Weights of a small GPT-style language model, trained from scratch on English Wikipedia.
Training: a variant of Muon for these matrices, 133M tokens, 8698 steps.
Each number is 128 + 24 x the weight over its row's rms, rounded and kept within 0 to 255. Layers, rows and columns count from 0. Numbers have three digits each. The size before them is the row's rms in percent of the matrix's.

# layer 7 MLP up, 192x64, rms 0.472, rows 152-191, columns 0-63
085:153145118140143136137094112163121125153139085116147125100117158105107096133097156143115124122136092069108137097186112122118097146103166136144149138165142113122110116072121152108119123119178140
097:116139126069121158120154188110158120111144134135137126129139113167149134109132099129134103116155129146124125136138157171123111154146142118103129132122069160104089121157109058129124092113160124
097:114122135105118107116137145155113169176156125112126164113084108178125114126116118143150141123157143094111096173109130128135102103125135180108105125101116119134076095159128111076151135109154133
101:120104147097106110137109131098117176110127101133112144131142151153130115153096101090137125083135150077099131154144152142092124114115162121165151163168173140131101126156104113119116153083109147
090:119109096145111131132143099116155117146159086073137128124111124113079101149137128123152134133116105112126087138178120095130115072095126151139153140142180139075141120134150159133128150141134091
113:140118131067128105165141113112126143104129125171122145166107088114147141136114170114111135100154139088115107114081147099112164112183125159134095134125158141147126169133130130124150112149085112
104:142088119138120103117089129112161169141125145122130158113144086101098096135120167119145119153082196144118143127109121123139082085125144164146111101133119134141139181122145142112156139113128151
092:154117133183139114157110086121189118172118109103138141105110087159104152138091114165142129122144140127097124181134130078148144101135127117118149104118112140101148142092127145112151132147119155
092:129138096127132070081165115130152112138165126098096124155085119129200119129127155120129128107085129171145132151118149144144129164129142100116148142129122115127143114103110098180110116142118102
113:129127167162098174155156108109143099122154121115120164112111108109147126128167091108182084156121114093101137104131140142122124116119150145129122126173080137122142127145112132145132193147144114
090:132089128164144106131141133068160128136133096112109124104125142128111100162156145152160115103141156119146096161135109146107126128151127152123126171086149107118131179109158114139162151187150136
100:124140109142084162172129108137124140102115139131115144116138104138128087120127137122139107107129116174108112133188158164136119051157128166134150147164135112134113154086130136112129114144132082
109:104130110130144109101136120146111119104141096141151128126170117121139126144138129105137107141177117151115127147144113153126154113161121083162119088155119114166101104158129147090139136208083095
113:105146180134158141105104137138117156131131128146151146110154145095129088118141143159165159145121161147176120106126129117113120127150133064116105084123102106144101171168092116152140122126119159
121:101132120170115114133099103138159119119139132114097145126111145101107184109129141095132073132128140218140145121144145145166112109100137122133150121139154124109131187107138120123132108129144098
106:134103090095109103111187132179118144103111115155131162133151107153099152107127089123103162162169131133143126132117122147132137114082140094141129143105084128138106122146125136138128127186103101
088:128112153129120098147150139138120109146114133125137153037147125129147159146098149129087110166128142133118149126139055142110125159125131110159105157140128128164135078104146141130129141113151100
093:146076108144086154112137112110150117125151101133138128115126151120120074094117124162158135136191150120117141080141112120111167089116130112163121126099171175135127138137139111101121134162111136
095:165115139109125110151072179122118116096116130136131114178117083151133121101086118115121140113089112151112128086137137120110142112123164168171096116132123192120126115122104120130114125135167134
105:145143121160130093173096119148125158138104095076146120114182089157112112153116174134094151174100166140108153099136099150119108129141125123145122135111086111153139104123116143143113117129135100
103:136163107097116128102121142122104137091170136166129160118129142141108104131115137136151140139101129119156193134155127133126144128134108090104074132079104135178127142126075090109129117108163135
115:136113110136116101139154122141151096146148167138127162086147153116103121113095154110135091143148068100116092110132127101140150103139195116153103156163149158145118129145091095139106122123122138
105:128090138071122137156088138163128128108085119087107134145103080126143118138102131124136112151129158155172127139136138138124098102176164107148147111121159097161135118136093115105088117132144152
086:108088126105171121054102155097135125111075125108124120137140109144107109134116146140154131124132146150146100110069123109125126144142096165169155136092150163134114126125151156145136148157144134
103:151081112135144138119144123111105128143121139076154132125100148130123129161178095111160108083120132140160080144146158075144124138084115111145172146154111133117110107157152122147115139152121098
108:167126140113132116137173101150165130127082132136109123131124106140113119094124107104110170088131130073132138144161109108123153107156110128105117160105147147107102149110113073097169150153163142
108:124165129068144146154162097131125135136167131122143136106103139118117157127157138114101165128107123114145136118164091149134168174140154156133106152130114121135119129133157092111085116160090072
096:164142121173108140086129142084122115105121123132149149126141095131156127126120132149130108135153131146111107118085176128146135131092118118133138111175124202116184121111136100136122111122084091
094:159110144144096121173118123139113167118130150104153138140082086139085126139129107151146156119125136099160141156181115144101093135149143111133113155139071130142111134135103113155119126163136072
097:094129102131171150122178113185141153172139150106123159099093143145128118098121132144139096126129102118126140155132141125168109136140132100099130176129117107119086118100158117087139123106106087
098:137119168089112095160070153102075123119127157138136140145113090147120128123136137079144129107145153125107108156190174096096125119131134137136133131137104149109119107099105160098131138117126106
095:123158093108125134158148122138139111100135143130084178147146145143131136131127149155121132123101113112154134135097170165102156144149092168062107127156129121106157114138154147122135170129072131
091:127144090122148114122097125149157144160129134164129167138131170118163169115117153145130171131148164122162168133114097172109134158114093074119108143133087138124109148129092104147098116138112112
102:120131089163163141118121103143137110087102131169175116097137106149174129116102136145135132108074111153086149121151123116124122116169130090156111098110112148107145115099123141134122160177106113
108:130125107153142180106117113153177097123129095120137137124081151115106138129158097126115124168154088127121115156166122144162154112137150154119100123128116098142140100131105083122147167114186122
095:133139120133139131093149151154140120077132119168099164121139118134131126104179118152145113165134116134108121126101115137125118183101139131117122146084118137184107067166108084149128141120116106
098:174143133179121107108132130163127127136102186136129087110141112128157134117108091147108138107185130092107104078144127135156133130121126100120168126094149149118129070145134115119112121148098130
095:132141162123121149102099126120132134129110149160123157174120095136119093147120160171108108122145096139125158127113136113171132112160114111073101102130153096144115127061170106120141086123132143
095:141139173084116148108087146128140126105163103149126098100180104110129176160112139117117105090132144157086119097108099154092129163126161099136147120095120154114121154133095110130130127132107138
095:137146096133161172085104112102132116142147114162127103145193092073115101173119176145137128117129119108115147124150166115129120131149137117137114105136101139150136143124124131088094126176117136